{
  "vocab_size": 27886,
  "positions": "rope",
  "rope_theta": 10000.0,
  "qk_norm": true,
  "extras": ["some layers without positions", "some layers without attention", "local attention windows", "gated attention", "exclusive self-attention", "capped logits"],
  "init_std_down": 0.00642,
  "optimizer": "adamw",
  "learning_rate": 0.000491,
  "warmup_steps": 314,
  "schedule": "cos",
  "batch_tokens": [32768, 65536, 98304],
  "train_tokens": 575400000,
  "dataset": "wikipedia_en"
}
Each number is 128 + 24 x the weight over its row's rms, rounded and kept within 0 to 255. Layers, rows and columns count from 0. Numbers have three digits each. The size before them is the row's rms in percent of the matrix's.

# layer 5 MLP down (transposed), 2560x640, rms 0.0331, rows 30-84, columns 256-383
101:110154073166138107117128156112113141151113143141108126102138115154158126122081116124158129154164101123134135125114102104133143114142106128100133106150120143135132141111160144126113098166140138090148152131130139136132135072130143152106157142140120137108137099142091082138105156128111109109114169128144135140121094115088138097108144111079130121111143137136118082121154111129111106160145
097:123117092155113121144127158133107174107171075145128131132145139110117112129118121132123149122121112161130104136150153151071133117117161113102128135141112125140089094100122068137138111161126084161157142126111136143150157110093112120115128143116150140128173132131122108114080172145153100139135132134110121109077092111173118126152152119165124135162158095145131048123135114130159132117140
099:116169141166121127097134098122117124127161102126129106126138152117118120209133132125159126136134133125155138150099114134108108125129121133083148138145149132115114106144147135088071144162155121129074094103100122146130117162106109149148115131124110115141123104141105118155147152118139117096121155099154118162111130102093112156108126129156115107090126147073119034135134135170127109155151
095:123104174108151104122139136116135108141138131130109100126129144105163090147137139088132144140170135103110143141152125144059164144111160120147129182016151103151127113161097118160102100164125133122154171077135139110132146139140113139108110141148168113152112111112117143131118168137161162084121189137131090118177123137157152105141127135154117152117107099110111090128092170135145126117115
091:124131143146123104073135070082146202140087118140143159131146125104099146133151141114152107101117116113127142082154175162099171175167159143132143112161099103109117166134139104131138153121128152177114114133148152124131121157139138143167141136135102125146176137120122123131103118099117097092112125141093138122142142172159136120114146170100129113108107147146164174120133130112097099174133
101:110100107110117133162146165150101133141091106120113138123142158151137130128135117109139118162114111090156115105199143151107156147129149152094138148131116125135167145110125145116106142160150121116153130126144129158156140131103099109142088149130100159139120128081112141174108124109159120103101119170159094138121129159166158160144135117099095096162133151149162096094143141140094121102165
104:138140110131123138167122075146122185146156162149152127174111109098130142122153104143110135159119099126103141118161113136164079145133147104163176173154119142146114102160122123165095152150167118111084158135147088142113144121158135128115156137131143179098125128106126127116126119105107060125141090133103193142097137145121109130133115090110098152135165103143179156093162109116149091094124
103:132127140086150136125122156125148110116165119153101107102139138173161126142091111174083067132120132121127110125148131101140127124065138116113113118104130163113088136129128146115115073173108140123157187136163119097141136119124108135124142121156108189141101053118159123098110144113145103119158116114110152104094078139144098108146128092117130136119132125130104093124144116116127141156126
109:144100162124081148143143123166132115135067135179097152106129135137110138103104136154136159109130127152151129136114171126116128141131120109113132144108139135093138165109137156150129111120141131131154119111101133135127131143136142160171100113098158135110149116138144127099095071131133124146093168150118101127118161130137140137125157151177149132113129137133118169136138114131130117143129
102:119069123115150138147169186160149103142117137140154130153109122119091140117137114114135150077128124171160138131156116127150144108126125119118142117103077173106118115100098115133176099105085113119176114149118156128154099131153193100122073096109131167098091191136084122136141128128145149150126047092181190132110156173150127131115128102131161135099122116126127095126106115115124124077140
098:100116131130114121131133150089095160147111117186094148153134122144124108115095104088118136163153117136099122103121115137127129137103136138157141144169130160160107151163145163120136128177100170116144094128118147134124157132128116134108127095144098140137146149144129131141124120086122101129132140125158098163157111138125130166173119108125139127102195117154151126129136148100137139113165
098:115123163121048139140119120149119131111142135132139125087134141086194139143109092174079118087115118125103062111144109106137146138123121112139135101133133124138125148138163085129123113082088122121159093076136161149147141161148118089117128115133142111106111159134157112087159123131102103117104130147116090181128093139155131132137158119106061142152153115092136135116091139163130103106122
097:128102108125156109145132122078165136107158089123125159124127169107099131149148111149132122147155123105162116115113123153113096143172123166138115131144180145174132096132110159113130123140136140131118080110153143096123129141119134178125096104127128127115155113136180140110137134128116122156107138148151093141129125118153175138154078123105111112154120162132103073083108106114146143110125
100:140142162127099160158112136134124088135149140108111101101163114132141105151130132145095138117114102091118134126076100168102133164141095091139133128122106108110090092135148138128136167088148152132118133122131125130105176140106139124145143131136156138133110116148121139136148132119119100126104132164146149145145168127153122112113107136099145124145120124131160167098110123121101124137163
100:123111110130162153173126142120131122137186087122122116147131119145109146092151144142143124079150149130146116092149114194080138144117149147120084122147107126138111099122107125140114110094139162129160136181129119115157106122154110112143080119119114135160143121102136125124093132117115157141145131109110108111138119084145133124107120127139111181153126145117115136106143145087196138125114
100:140142140109086116127137122099054161081117151114125083122100118090090132113120108168102143141119113116190098154140128133097173142109134122075108129109151154115128151102134113106097141120135102161131124129130135173105131092135106152122098076099118146089146118095147123087133142140142161152135120124128151150123089168096164113136074137113149162120129141157133102106143139113092131184129
101:157131136182119180132106111124108138169098102101134118133132138108194139131131149148145145119149119151127113076131143093136110132123109166114156120149143161143108096142118155165113103141104146122164166149130156121123170067138109109081110126093081088135093125109138114131145108137164121155090119166125148095113093120138111139109159169154139108117140148139148106147129080141110113122095
109:110134198144109108138124145158101143137119111083145149139165136093120118122097108093106142106143081142097148116145113128094165114126146109173182108107106134102167103110115143129131116143146162138154138158123153132112147125071138140139098135115118158166127143132137118128123145113103106101124126157116134123173113122128160109150145115109115156150132099149141130116109117127151091153160
102:151101131123110110136115144135165151124130141119141168141119149135099129135112152142107119145157111133127147111112166157102138129126125163121096118122101081138120140103124110127097144141146109137108127134131110176088145148167098118125163146137125066140099155108155094115139145126146132152170131109135127123149178166130108147106176128158087103173163125104080088116131107102166103162104
103:112138134102161124145156100109088135131168124136147132117115102122124122143147172117115120131162141128114120118110113118121148065154146147085139091123159151153144148124121109118130107121111125140140113126098197164118102158115138161103114138102121150160123115114123162110113107156114158118163103134111163080178159106095144151108130108170113127082118107145133070131106150147122119144140
103:158154091099118104132092101186152150152085148115113139133092127108129110113167110129124096107160127100088146156126126110128119117103118154152140140095129142127140074111174147138117129127126153140137136129111132113103147124139094130115148115146141121122111140131116167129122132132077130116135124124102125088157138092146147144135130150103120108128139103121129117130125157137148167122114
098:122161105129133122127103156129132075169084141150148166145150132122138060120140119139147138149123103121128123092138158125106114105130132108164123122150122097128143155135138142107130147177140121111146133143089131123148159135156145116094110142128090102170093137145160127120129128138168129150125141104136134091111144147144130123148164126121150108139117121146080137127105131121149182098138
101:136081114110126167127181094139137110108068101140096100079124107082182130094151106148149135095098120157167050134156099069091178110093140116130131143153089136133130099152135120128153110132168122128171101136147121136101111101126114128111138151108129146136137094097095175080155127151136125117167150163122129173090124162078144173097132104138099149121107154111146097153144124131149137094116
103:131132192141099132166131115116101125121101146113157073118104171129121153110111123149116095162103084132085085161138139143140135135168096108097146106112116149122043059142126167127147174109144106143148138129156095135132116121149118111139143092119109121131103125094076138137125144093132137126102152156125122102087097133123143123129086126167109083084131143123130174094171136094125162124104
099:096140154115143141133125102122119132163154158155143162093131101111133169082120137141149117145147106076128111128145139111125112122103153141111106133104094149120114105092121136121150119111087102130094121139160146097140151178119122103091112127129130139121095110166105103164124116121084197166088120145087106139107096130146143141132132106116098140156144159145139162147136106117133125115116
088:146173182096130127128175086122106128097163118108111102132172123108095157115132130071137171143125144119124081105116174111111121182132127168158107106095121133094117141165055162118123145110128130128166129118138149154126106106143154150113112141128117172124098139157129165146151091140116147147187158138150160130092135107133115116126151141167147136130104119103186126131138159154139114134154
093:086085129140145137095153115122077149117124092183139142100092121128113144129107116126141129112151163148145130162117141119148148160098122124108174113130097132134137125127142139099146148152115183137159119134109111104110104112121133113067088097130071155141126163154123139149064128107083121132092103158128119119162130125135111158104099131154131111123144104125103073144113102086121134171149
109:143097130121103155104145141119153159112136165191152112113171149110113180120175098106106130160123100157080116143112126127129098118115121103137121133124146091108085127161109132114127133142085137137104104114136162110097130107150134122094163142119117126114136119151110098151138152155132171112124122082114129085103131114127116120127127148124085119156110137146161152107103130109115143091155
102:134138137098129136141096156086106106135155161151152129141110119170116126184117130122097151113133121144124107101142144106100119144131078098115090144109102127081113163107123147146101077091134134142095132142151165113133152135168132069147123131142148133118105160131071086128097106169093165165118153114130145133133159105118070182122150164143126125186165097125133084144080085082122160099145
103:090135140147124165134126133118117080120136141127097166152183135131118180142150080177157132112119138118097145117132143164116129139124065152139109144148134144089128139122162115135120134148152151095162096136170108140103166118152134160103095124127142129108101104134138112128105163074125100119109122099142151107133166164112119138132139087113155079152155128133140140122107162135166183139131
102:118140126106084122149148153134106142159148090114108111149119143109174172141131147153137105171118100203121164120155084175120093112107106146151137162149114134123110073110112100150122151097121067110122096154140163126109137148104145165131083136147110126128169168106165182106138130147120135121135108120111102118146151129092087065151099120126160096127138122106126146143123155125102139126093
100:112110138110140122102126143134146112097141104160131131066156117127156103096162164118104136146160152130177088116168110135142121137179139130160106109137152127141161090154168060119148105068129104107135140137115149141137139084105153125113115122135080109160095132148119155124146126169149147135145136154117125108140107139163139157126148117173140119115086145102163075180090077128085092104143
095:115149111121101133096106112143070099156142131081146137149091100146122088146128144061160121106133147098155142146140086149143146098133153104142144141112128128130170182120150142152120115116154139135095146111169122170134128159152153129132120136092146107134138126117133118136123126118123133152088152122130132109168117137138101125121131138080129092149128100136111110112073140148159128140139
099:134088122107147145083125083095148139132131211155158111137145179122155127160167123110099143114133118098110111119136135085174121130163078121137133092139120153117122174116099153143090130089081129162123107115134126108141160173119131116119103106119155115122136132186114112124115144162112126148089108076111100132107118149111114140112157126166125084106189089106159135115157111082108139155126
099:156125127166171110171135139128083137123107101112100082127147180150101156146122176132149166120110127151147097136131120116099135134142108161174132081157102100107156141149119177081093168138182123152127173104105134157126157118124112124122130114127106119124103139151170158097123106118094140132159181126156126075144116140134124155132140141121129124111149100137126113150123089095132136102131
105:109125125125122132125093132144153123105141121159139110161154168130096111122130136116111128149181116121145094134148130129144140104131123109158134119139090171149132127137128169107136144100167146147182089099155116113152119147128084098174129147105169133180114110140153135118111100108137136140171127107068120095148119160146142132117149103126126079089123088135140132153123114114123147104117
103:108148144176128097071132127132122146124146137144132112135092123109104087157113145116147134136081118115107154074088142101147144166109124108163091135174089153138144106081161131159095175094123117089150146159118129134110078164110134139157074181144125111079132107116080109107142105132129128095135180106108149157093129107111125130101154135129141099146121131125134088171175157121133090180112
099:118102155123163095074113122154104161159133144135110111106122111129141110109158105143107098162161112099120130145058123167111143165131125098149091115146122115140157124123177111118141116125114163126145138098112128124167127151147082116108130146092116120172111113128138097088114097094124133144150126143097179108134124152117160140114133114144109174122113133148131127148152117117151127128098
097:127146111134115088126158143116128144120091194143109144143147135078112152083094138129130121198113111096130126135091139170129146143127124091124089183065109110141156159106134137130158134185132117120115151151144162127140117114127133060109135108095167156148112086110182145115179113114184117126121140125124145114103119107121171151151129135129150128130146185158105138136122094130141138172166
103:126130111153086149138092140114127121109110134103142124134179115142122146131088124054112161138156119130085131153127166139086145166109104138157157129096109099103142125146106129135101125131121134153114134085096085156127112109124151091126147135174123153122146150109107165097124120139124172097136112146134120107093121156126134139144130142128112070123110112105148174137125109127140141127161
106:083102099132088098108123150128151122140089078115152137160158157073125162140115133122150131091066110153098109132128114088117127154070131126133108110166121149119178136127129117137173174139109144093147097135137123130105140124123111126107138104116131146163115161114112117162115139151094144112126165115139079102118116110131142143115112086108156109147137091086114132143154119122121108084132
099:150162104143138128088099110098181109134135145087142151172130154099155124142123091127130152122123115083147119109138153143111153124114169158145125120128115112114189175100162147146110114113118114112148169126129095151115118153136138111150133125140120122168119144106130116101149128127150135164125124146111129107088110074128135117165139143121125134118137193133109103144113110146113150107147
095:085155153138141161119151143117155091139127130121195191093172147139108148139185085137123123133140138106117157134127148139112168129134134117158144131124143137143125165106113140089123100164104150120133144105140113161075101111125127140109153104099146125152128141126174152141109115100113121139147158143117107084090131115157095110144108104126103104155146113130150142118091132145130148132109
098:096125121113129122135105158147161120159057144120127100112114134113138112125111121169137071067137123123135137152125146143149119152131129124141128128123149143089123110133190163107142166144113127117107146171144124111076152159089150089145118097140140107129138137115061131164140122140090069154142151153095145083161131094142149137156129112143099137148123100150137127175132103129085134128126
106:100155117107116135125154135141123137105152107152181119115127178128096165160088181098109107128145137129087114146130122132099124137135086142143108109127120141134096113094112150122109121158134151122145129123133150121159109113116091145160142092170157117135154108133119148126173171111150145138129087096119122167133127133133124139100148138101104099129135157122114171139130146108137147114155
091:122165152118084143161105210158136124119094098159141100137152149152155145115178132133123162160126133123143155121107121143121055137126124101163131112159112133150139144092155119107134105143141133152104111106132140077138127174104111080123128130155121114160133132146158122133173136155078144175140097144130109123095137124098094115194124149126136126146113128135144167103146126115064147129124
100:126147136161089121090078133137180134159127123135083144114120116135155136112186096115122141098146124167141119147141116141154147129138117100122119142110113123132124094145163094110130131115147151141118137133158120153139168082079131094147136133122098178158135115092121128101187106143123114107140123135139145120088152146122167138138101150148142116142117162144110140095071092136075115154117
100:098134156140131147131184165084102207148130145118173123135129123124090144106159155128154160116118087147123055168162107138127103178149168157120128128131146102152146148131121143096147096125156091138091145156120129159114103124115188099119107139119145125158157118139088164125129162101169107123123153094128103112100132128113165138139117160140088093123140130137124170146099140123107114112138
103:141131159108136128162172067123188113155104196135129107101162156140160099100151138146107131158128099140154127119132135132124129106133123114109130119124138146086103140105116079144147146135158154142110096121126120105155138164105107137115075106114088195137163117101128117152099136115132143131093115122119112118125104141184134126131127136140121126116140114091124161105141074082159140173126
095:096130124122107126105142144145138125131089158126127092153144087171145136148145115116111159095152151110124105150165154076136111148142150126117160117104152163153145117129154090111143101141107147106125131121163112131107137124140126122092145162092144167114129120152160127111163161113096156170131122122124173102140136137099131093123114123141126115080141122148102165133136102095123109108141
096:109063127126159137170133118162145137128139102141098138092116085103143114115112113129121100121126147099097127146159139129109133113130151142152155096099140117134107136134146123132144104148136192133127136080099139165121133165113163110095088133102145128142131146126104192123136108098098118152119151084107127135101120104099152121144146102171117141115156148134143097161128119128136113131157
096:145144116156166140155138133167149091142087103129140119124112157171119153146132140092116163119114103131118114103148143175161153194165168133154150128110115122106077131105146121143144132138116146153140122120092153089129126106148156098104133117117142109133087124141111147127109173151101162103107117110124103147120124088141131122157090131162099168175117099109163118114141125122131151127110
094:104110116155130151165110142149126141103128138129138127115126146165074141166141104082127151121108169131108125109151163102181107131186121144155115126134080112108100106136138110157130102149177151143111137123165127129113125133083127134090134095122080167148147118112073172112147162142101095128115130092147103149116115156153148149180126097108152148110140100112148160186121157145147103092124
101:105101122146120132133105117164158128149130162133108091172116150116169135141127139104090131159101104127130128105112153166137111169080124090134075108135163142087086083142115136115124159119089155161136141147124123099144124129166155214150105127151164123146141118112104124089129103125086109122157122117133142071142127109145119140120139180147141156122137095121115076158121152131124144151131
104:122164130151090149130116162100115105151134102113123147130145121123120108066127139100113098149069097141149176155104121135133098153135113138136098166155133120108119116128131156085161126126129134122130138119104126140141176145118137118108154102148116131113080122105122145114141160162158122206137094080144138137105126114151150126121107105124176109111121142116133134104102112112111140145070
# layer 5 MLP up, 2560x640, rms 0.0381, rows 31-84, columns 256-383
090:121169107145125127124139172146132105122141122154131132141151129133097130120143119091131112128091126111168116095136090132150089108109180136140098121118151130164139141099100130126126132138118094121117161135119087169137112144102117148110134115138165174112179140121136091140108135158151158155125186169127101138099157119165122142105134117154146099135148101137119123132118163077146134084096
095:095094082144133145104120116124127132155123137159157127129165130146127142133088092105142157096116150126176149112112158122155109102133167128143103125135160094163093125124101182116130106144132147089131155124095156156149051141095106083149140085143104123142112156128169137160132091156114113173143100084127174081106077124163117130171100124133153100124109137149178152157143059167156134128111
091:124096124101192119106121110120145168061162117102121085098171103172138130140102086103138118148112101133117145136099145110127112128123098142108129120131149125151117144136140110141113135098136108144103120122153132125119076149070114097121113149133109142122078147148116118108140107163142139099110150179071113142088167137141123134102184116157126128086122150123121124105173126159130142140124
093:109127108143130131210179136129111125129136099105093103152113100164124104131111104181118139110082149124123116163141127116144125091106143146133089109085127149115149088125117160152123105147106100124105133121150123127108124105149130131129085079126192116122138087143154151114150130126134127141109151087139137093104122111137110143128129103119132128156090134144127137162132088106170130085103
102:107149114147175150153160122106083130087122131089106116105159188144139154131111114116145096133147125144135142132143120132124166118142093086148129160097075182128117129150105133161103086153130103097153186126084158128111108120133120149125130143159147145111118143148183113137143128123132121121118141157102183160111137119138131125154134140112095148137118140117105155084083094091154112155167
107:115144122187158094095118106154127161084117127121127089127104129090126112194117125122150097092137167122128125111112142093128124113124126099167090123109141133159143121123093161110100141112094134140160100144133109108133079116148131127130131121130165124103113162150164149131120136135076156125124172110134139094146175136150142135125158112153124123141104129156138148089116076195117113124092
105:127090137171132118116168169173158131148161125124155139137167129184100124149095141096128130136108153155087158145090175119131143102128134128132104141085134112209119096113083129143107098133122130151155116139159166124130114129081163106139141130145126121125102125139185112109152137129166137155174153182098118134071116118144141120152128113102151129134141151123090121105133140127121136095163
110:165107152102131125121131169147126115114155108163128138121137144149147127113161160145118150113142148092121124124108178119105121112109124129113144130109093123138114125099144121128144115109115123071113152152091122128108089137120153120140129096200156101071157100133127118117151137145131136185143148108145117086094168149142176116155157136126105114105148173131119153117119138165127145161155
100:137141139129185168159108150134079095168106112091129117112135144147110119117169151176138134159124124154134121127100135178129093095129121120137134087129143135184120089155095151101120140137120141156161125096173145176132119133139160103122144078156127106135104128144146110140156138150165135147126149160140168146140136133136138079133124124120106117137109147093128097111128161128145145165096
096:151175133142104165129122139104103163110137152140080136139120097143102167117094127156151109059123135081158148097119144139138122132206097126104098096116111171119154145124134132134139097138120140111128114143158132122136117063140149153101163144152126088142108133126130101131146115115154121104154152166140104135120116130118117136136153128108155140083086172111171129159100159124094098142127
094:123103137127112122156111129177135129120165133165094116116135063091135107114175114151160132102116122104152138152110096106123127105116095116141139086140133175165129071084128122121140137124119110095122101157101156104078073188134137129105141153151135114129138135146160122118137123151086104154110118132116137107119113173159122154129114107131139103106093110166184134146101123142102131108153
096:128122127105128145151125100132141077143143111150128095093104122137149140136074140175104102111094161139138135117131174110157142092111117137115091132126101162168099120141108141148119138129099148156131147100163129083121107153141159166088125131135096119093130108165123170122119115123124129180117090139141125132110139120167112161100116119144139115111157163109085133126133136150084095116124
098:156116135118156137098130152097101149135129151111129156118146073141082117133125112153151073168160161159139122112118150109133147125105102155147068135103119156119151107160128171080150110123137117162122161114133118108117144087126128148105131125119130096129117139135111125152095101134107126127128149153079151097104132140150131113148092161110153127166086160160130129113154125133107111146149
102:144087127154148124124119126150108091110120119108122096131128148168128107153139131114112105112067120109128148121119178160154136112147153158134123093132127131169142117159114128123132116128127128118128120133136142130149125188150187153159103091132126168146141114123208116155123113139136113109078095151131142087156138147141108131139125137129127121165159110139133194122102177101129142177116
097:141147110152161114101117116181136106140125121171182085117174092126130108147157095089144117125129099122114099119132132149132136146135102150123099113135117126121128154113114095153148101130105123137158101158099122127155116136156104104109095102139124157141167127151102120154095140128089136125109125131122109145113148132141127137140140094122108132126135135117088132128128108139141133175144
101:098125145160120087116151134162128108118160115100093087134113151133129172131105114152134094111078127140139082093110187140107117110119123124125120092134115148131104176136131072103150102084120111126115105118134141181135114136157171142176148118173130109129137147142148129130151128130116184121161173114150115093139128126132140134141115135126154160076112112160153135132105146099129136090156
111:158134177164128102143123129172170116101150169148155109097137127141088135120157150137136147154117128134062163122109141072159098073138159145102133114102110109131126108093118116100114175139112126136151140133143114148162130108113098113098137144162090088108111117113162092113141129161125131151124166167157159165103140184178191154123125121140135123157164160177125115106123130101170078108137
104:161116129137116158138133177120105155127118112120103133104122108142088127116102118089126133054127114142206124106135191119103138129175107178125127156119104143156121170129147086177085182149145155096140135149111085139109097107103123089132123180148083171124137145110136139128121117132094121149146131118130112078159117155154164126124141091121132139152140155132130129128130154096121137174122
104:144151136118148145170129086132089134124176109109135066129149159098148159099115125134155124145141137137141086089119171119116150118177159151162074141104146131161128122074139104163163117153151131137111113077108163130075073132102102096115131130178149163143132182122154188089164072140101061141131126085144116105144130122144130156169111160118143150094137109179162130131153099124138134125137
105:169112169115144101143118102153136125129141150142113110115126137152143127128163125081119102119119149143144104128115140109145122117131118140135156111079126121149138151139174106117114149106119130159136098088139112144123129135101087109100107080141136183157120156137173126136153074101126113085107136139109129105152126119122123155140159150158143129090092141110130138115108138155135148117156
097:122121122172121118140116147152138087157147151112140134120129117129126143142144097143157152178105099106113136112120110135170131126128129084123165135154108165131128124117091063096143111125130103110140143128130108124120102150111135125155150147113134152145138186170126107081111132098120112118163151124122109117152156160139119148126135091112105093122136124170137114151138144124167141147120
104:172138123150110115114118124130132107122100152126095142145117111079139149136106124119111075098174117168115123125099120138105128079097152150128114110136113122162142134152134145150117151103124120150147081121168108112118129099132136120118135147113095126091106157138160137090141105161100095122145158174128113119133128184141162137138109144144168122124127114116130143116101085146145071137124
100:151099140123140128100134148117131139149099134120122149130150111153109132154165112156147142129122161136138149105140130117141118145111116108156134142135144082167148125070121139175149118120141119124180096112101112127099137125085168121150144140122081127158121109198099115114104100112108133107165142102163145133108158139097126089111138142166127131123143155144094131146119098147138167103136
100:130147131124117176121094174124128123143108150126118120074116114123129123137140129167152125104131092107124113116118156107145169103128104138106137171126135098109139134111096104185151093107131145135086133095151145168108097133149167131100118118149129144112130055098107143156129143151123125106074083122098096156110123140123147154121151149140105161117167078128153156140132137118117134136164
090:152111100158129128109137142136103131111107118136123169115131130135149113127133119136121125177101093153098188121131120118147099085165114080140061139099142098137130149143150116117183116126089134095156132172147078129156150137091074124135148079159129154153156108109113129105141117130122125144128130152126078146150103168137127128159092121142123113114141137121141134123111125146117080154080
093:142185133170176168155109142099127128156149114133125150132102122191136166142118100183157087142118152132115123138093155165109098121134157154123136119125144157152131137125146104119117104120131120133109121088121132112173105108114144155136109130154122090114136096161156153127188135116126151124138092094142083160084157095126150101124146162125170062106160126104155133151141140104148143138140
113:113057080126176095149148216151113148097148115092137151158153154113101108110130157115126055176116135120128104100136138126128128100104128070119153177142095185138161153121129137100114098121082121147167132101146180117145083104137122113100110121154125129135139160145162124147090113130074101134183139109066163078119166161107119138075157115107138098094135112101144128096127148174114153136132
103:132108131137146155112146111116104120132126155119139109125116065131122096116135144153149157090118139094119098144102160090166107112132147105120137128137113104140126125135114147124113120128145101129140118101222112141145112146089138113157123098127143146142097109114156072113132126106131118140143137116120073091078117072132149172131114133128057143147130182121086138118160124168123105162104
102:127172135151142098169154126114095146119150122109123126091144102116110105120116135176103104137140131109104106169109171099140110125075128112147179094137088126132139174110090134147129144115103163115100138122164119133126150125118102107134143141127148117162164124123151123120126058164122136153128159128091161133106123157164129097123150107110151106108114138154138130127126089104105111145088
100:116147118139136124106156123126112113150139104157100199102138126128122136134101107084157144172119132129152132126156161127156125126134141102110082091091097137143131105115064151130135129191120136101190154102150121136134123135143130125145108082108127145123125170138158117078135120100078118144105132094137133105141128121105158106160139115151126113135100130128158166162137110163140132140122
097:128157109139108113142122103156105147178140088137154151075107075129127112125087123132125127105091117109132148144113113122133154068123078081159163135151132118098149072134107147135159118082119151117129102121170109136149093121164097128147108110128073126142094130150157090159165122135085175125117148145123154112134148084122139149113153084128141100117124129180162121102097138133144134146115
098:102094107148134155144141115125152144160127165135114089140125096123151138158143120126125115076132106112128154125098141131148142092155129129111095166128121127112171104149152142125137110105124119103131161080134154130163090144161160131080107117135128141080165140095105100125109105147149088190117083082114120132174181175116097114132133082128098110142156094100093146182097112140109102133129
097:121146120124145152179088128109089149166173145119133119104146107145114148126124149166148117138158153080130140078109109141127117099146107142120153097122102099108151144156119189077126191115132099139139145158118119120110099119133128101177183131151119158135097162155146114106152119165111129144127105127141070118136162117150098188148145123102119162160120136158151144107149111135093143130088
098:109138081085135142150157142143116118135145136109120119146154120117111156128163150122139128144121123123134114123067097137132141111160100120119142162123090091160119104147075125127145139102108086098133144130120115124162126164153153086095139157135101117121111147126138106106147121136129160137124089122131080086127121171136161097149133119126137155116138146080111134056135162128137117100115
106:149135144094115149147156101133156085176159096136127137100138082136123133140137132135141124094149149092132130122040128126179141107094147128147107091135099138150159153101146122087147139088091111140131143159139144108135115141173163131180166103142135139112105088153159113148147135140153168090116121162134113138145162119144131152111158172108136141123120110139107136113134170154133128134095
104:123085153147130143098104141152086184128195161109131133149154120141119147145080092086122081117104119133080125103090162123157127127137088173151131117118110095122181120097140070155135159100103122120113116158124135127126101095094137134127159114146148120117125111131163132108115129148098183092130157145130101111121175139116108142142111127116157078133159146122119105110112097116120109154099
097:118106173108121194139116133108112160121133171127109076099097134132116114104145155131157109132140098095176129163121140116100117126153078118148078126130164139155117110181134141116122115110154088123141101144128126160142103103099149141093111105153111121135183130117109160124145132085173117093113084147128150122099095132128142102121117138187136146136092134150100139138120118143161123168133
096:112111098152127156097086131147104106151174146127140135118088131131156165175129117116143117121099155124096136097142156148138121125124107114128130107115078116129130070109122136117117153138120125103127118101115118128106107134104172127143138128112127132132107110127112117154124124137124146119119126115150092073148135114129133153081083127135168090106183138122124106126172113145154152098111
103:166109085178137121110153141134078125135146082086126115131132107145104115121157153121126104123120144121124069129133200141147129129155116102111148129151136125153150164119154101145165137088129138140162110107137107151142096116099124145111135098179110128150095154141098164130127107140097129136168149090079099121117132121134145149096144138106146068115101123135118140108105136096170074110114
109:141136125146147100119127118141088170120117150143150063156108109134127118124137110151138092113106125105097091135125135080134131137145129134112132143127154139146164119098151087160115153137149135130117158151165115134088130110143126113160116083154102124137127110184134117150119092143136131103111106113122112152120142119160105129113122120150166114126103136089118144140108142160073143131121
100:129091150117132140129125139136094067127129133115118070119135066105145081162095093139161159109123119127149130141104115109159124115108135121117146119082119159130155107151137120119148111135091115161144097168113121096138074122130106146146151176140107166094127120091148127114141125149122106128170146117152110118137123111115131093118174106173138147073122116133138129126122099147123125144159
094:152117098164124128114108156120094135115117141122146091100126125115078134117146124128117131111111125154135112135120138079098163132134091097151172147116138141141157112102122142097129120107140154107130105143151125134152118135107157080155141080138076091117146127114112092136097150138120117143126113126109093172134121106123108127121111146153147146106130151127101129103130153090120114140113
097:139147145115133164118059112091127159128143140170115112133129149105121068119123113124181120126135110146121152143109147132111106091114108136131094126120103128154113111170174132170135131126121110153133087138143100140143127144103094123109087103121160138136112113162175114144139115137113113171123134153114183108099074116122135139146125148159138117131132119096116089109179132102117124130123
104:167144125142159118142153105136116108085143117092126114128106120148110111142145095077180106078159139098146075137114128114169132074108078157104130093082131123133110157072125156130136130123132162126132095135180148155167102112161137103123132120128142139108137092184128124134098105128140130129130165148118089153153164151129160174139165132106132103147076097135102136122096148101088135146123
093:148159117141149123106118138157134136126142137139127132136127095123132097162135111128125095138127132117130148125114172119101107127109151115157119103118140143116089114068117174168107119073133161153082142116113156100106128146120145070119120111121133128112120120152105108158146107136092077151125112106112105087149109121136200160144161101147119139120083183097101145110155152112117132118122
099:117113158140141112095154150162091160112114157131118117146186138132087106124157131151117118111095158151090091119137136133143136107147134105157071127182121135138122128127127136117136108123123099115149092091135147144130070127111135061136123066124171121121137134124119102138132113138093112121132154104131113108114110118159123141130164160182090065087154113125139162172151133144179129107122
102:144092104118120104147150168124102086112117144154118118102122117115137087112145134119127121093118115090149164125112140095130137129133159070154112149123145130158108130109139107140146126086136100134167125069135140125094130134154100087101092163143143118135178112153154116150119134167095152171120127129101137107109111143105163113150107122143148100152173134164123147115141068134162151097141
103:127126127160154101163097143108127109174121155125151137124124121143126133133124115095123108116139095164098130107118136145101105124158104127129104103141064152136124141087087109124132154112100085135096133111103145183138143110105112084102139107137154134119100145153154106141149115123083135146091137150128155136170124120136157131136138097173139123102085121108146114135145161112132142164121
094:135157126140156102086113165126132152131143128079131093143142104100108145139142135146160121122139144155147127137119158117155117100119120149127083139149148089158163072106143152143093126127102128145138139121108138159147124112091143111085082123112129158082112098122109117126123139124094062130123147083096138146158133112126154143079146136139132101110127115162163152137128144175089103167128
099:129116106208159135122122137129142130091145140109122181145119127113143122111192145120138159124100142085125106124129157114097083112196081085086151152099093108134113151145152133138126157126136107113143119144173111159106129160138128099145165152131139099136155177174133096129097100157129074112102096178123144138139135169137155145121123089105177112088103114130076162109150148126107121154117
096:115061044129127153138122157116129130115123121111124126120105127135140089116131114140135133115105116121112133136106114084128105061161162105144160110126150132159125158132137171154140162139139121142156095129155105157128096155105098110090154096142096153098143106113139140133082105186113121159099110178093110149135122112139124140112130110117142087114134147148136130126135145130143112150125
092:089120171111110136112125114126095135155187160113078171115099127120095151094137121156132129103143153133124180134101130136172100099153124126105171128069136162146118132115118170108109107089112123104130142094110120127142085068080121114084125110151098153106124108146141148110142137160148115067127123121113127123156160148140097117136133199156176139111139169195129131162132119138095099197112
094:090123101121156117135134102124146201146161137145140123138129145111132171116146131147128098128092145128103128148133189156173130118122138124125131133105134142129147097121117102127115106146101123165128156115142117143149163139129102124130130140147153109103106065118121129110131114145109146094118139089120135139154150175113141115156147111163141066110108148143135156145154129129122171111128
105:119128126145169148123117163131128090161128139168099129170104103131126126122152118108169136095177139112117143125134139115130140115130126078110140125090134162111126109124161072148176102094125083111111177151125120108110104132086132110109125146154141125156157128141127092150136132128090095144162108122133112117112119143162117101143137161104132098124150120090107159165167145141102154105137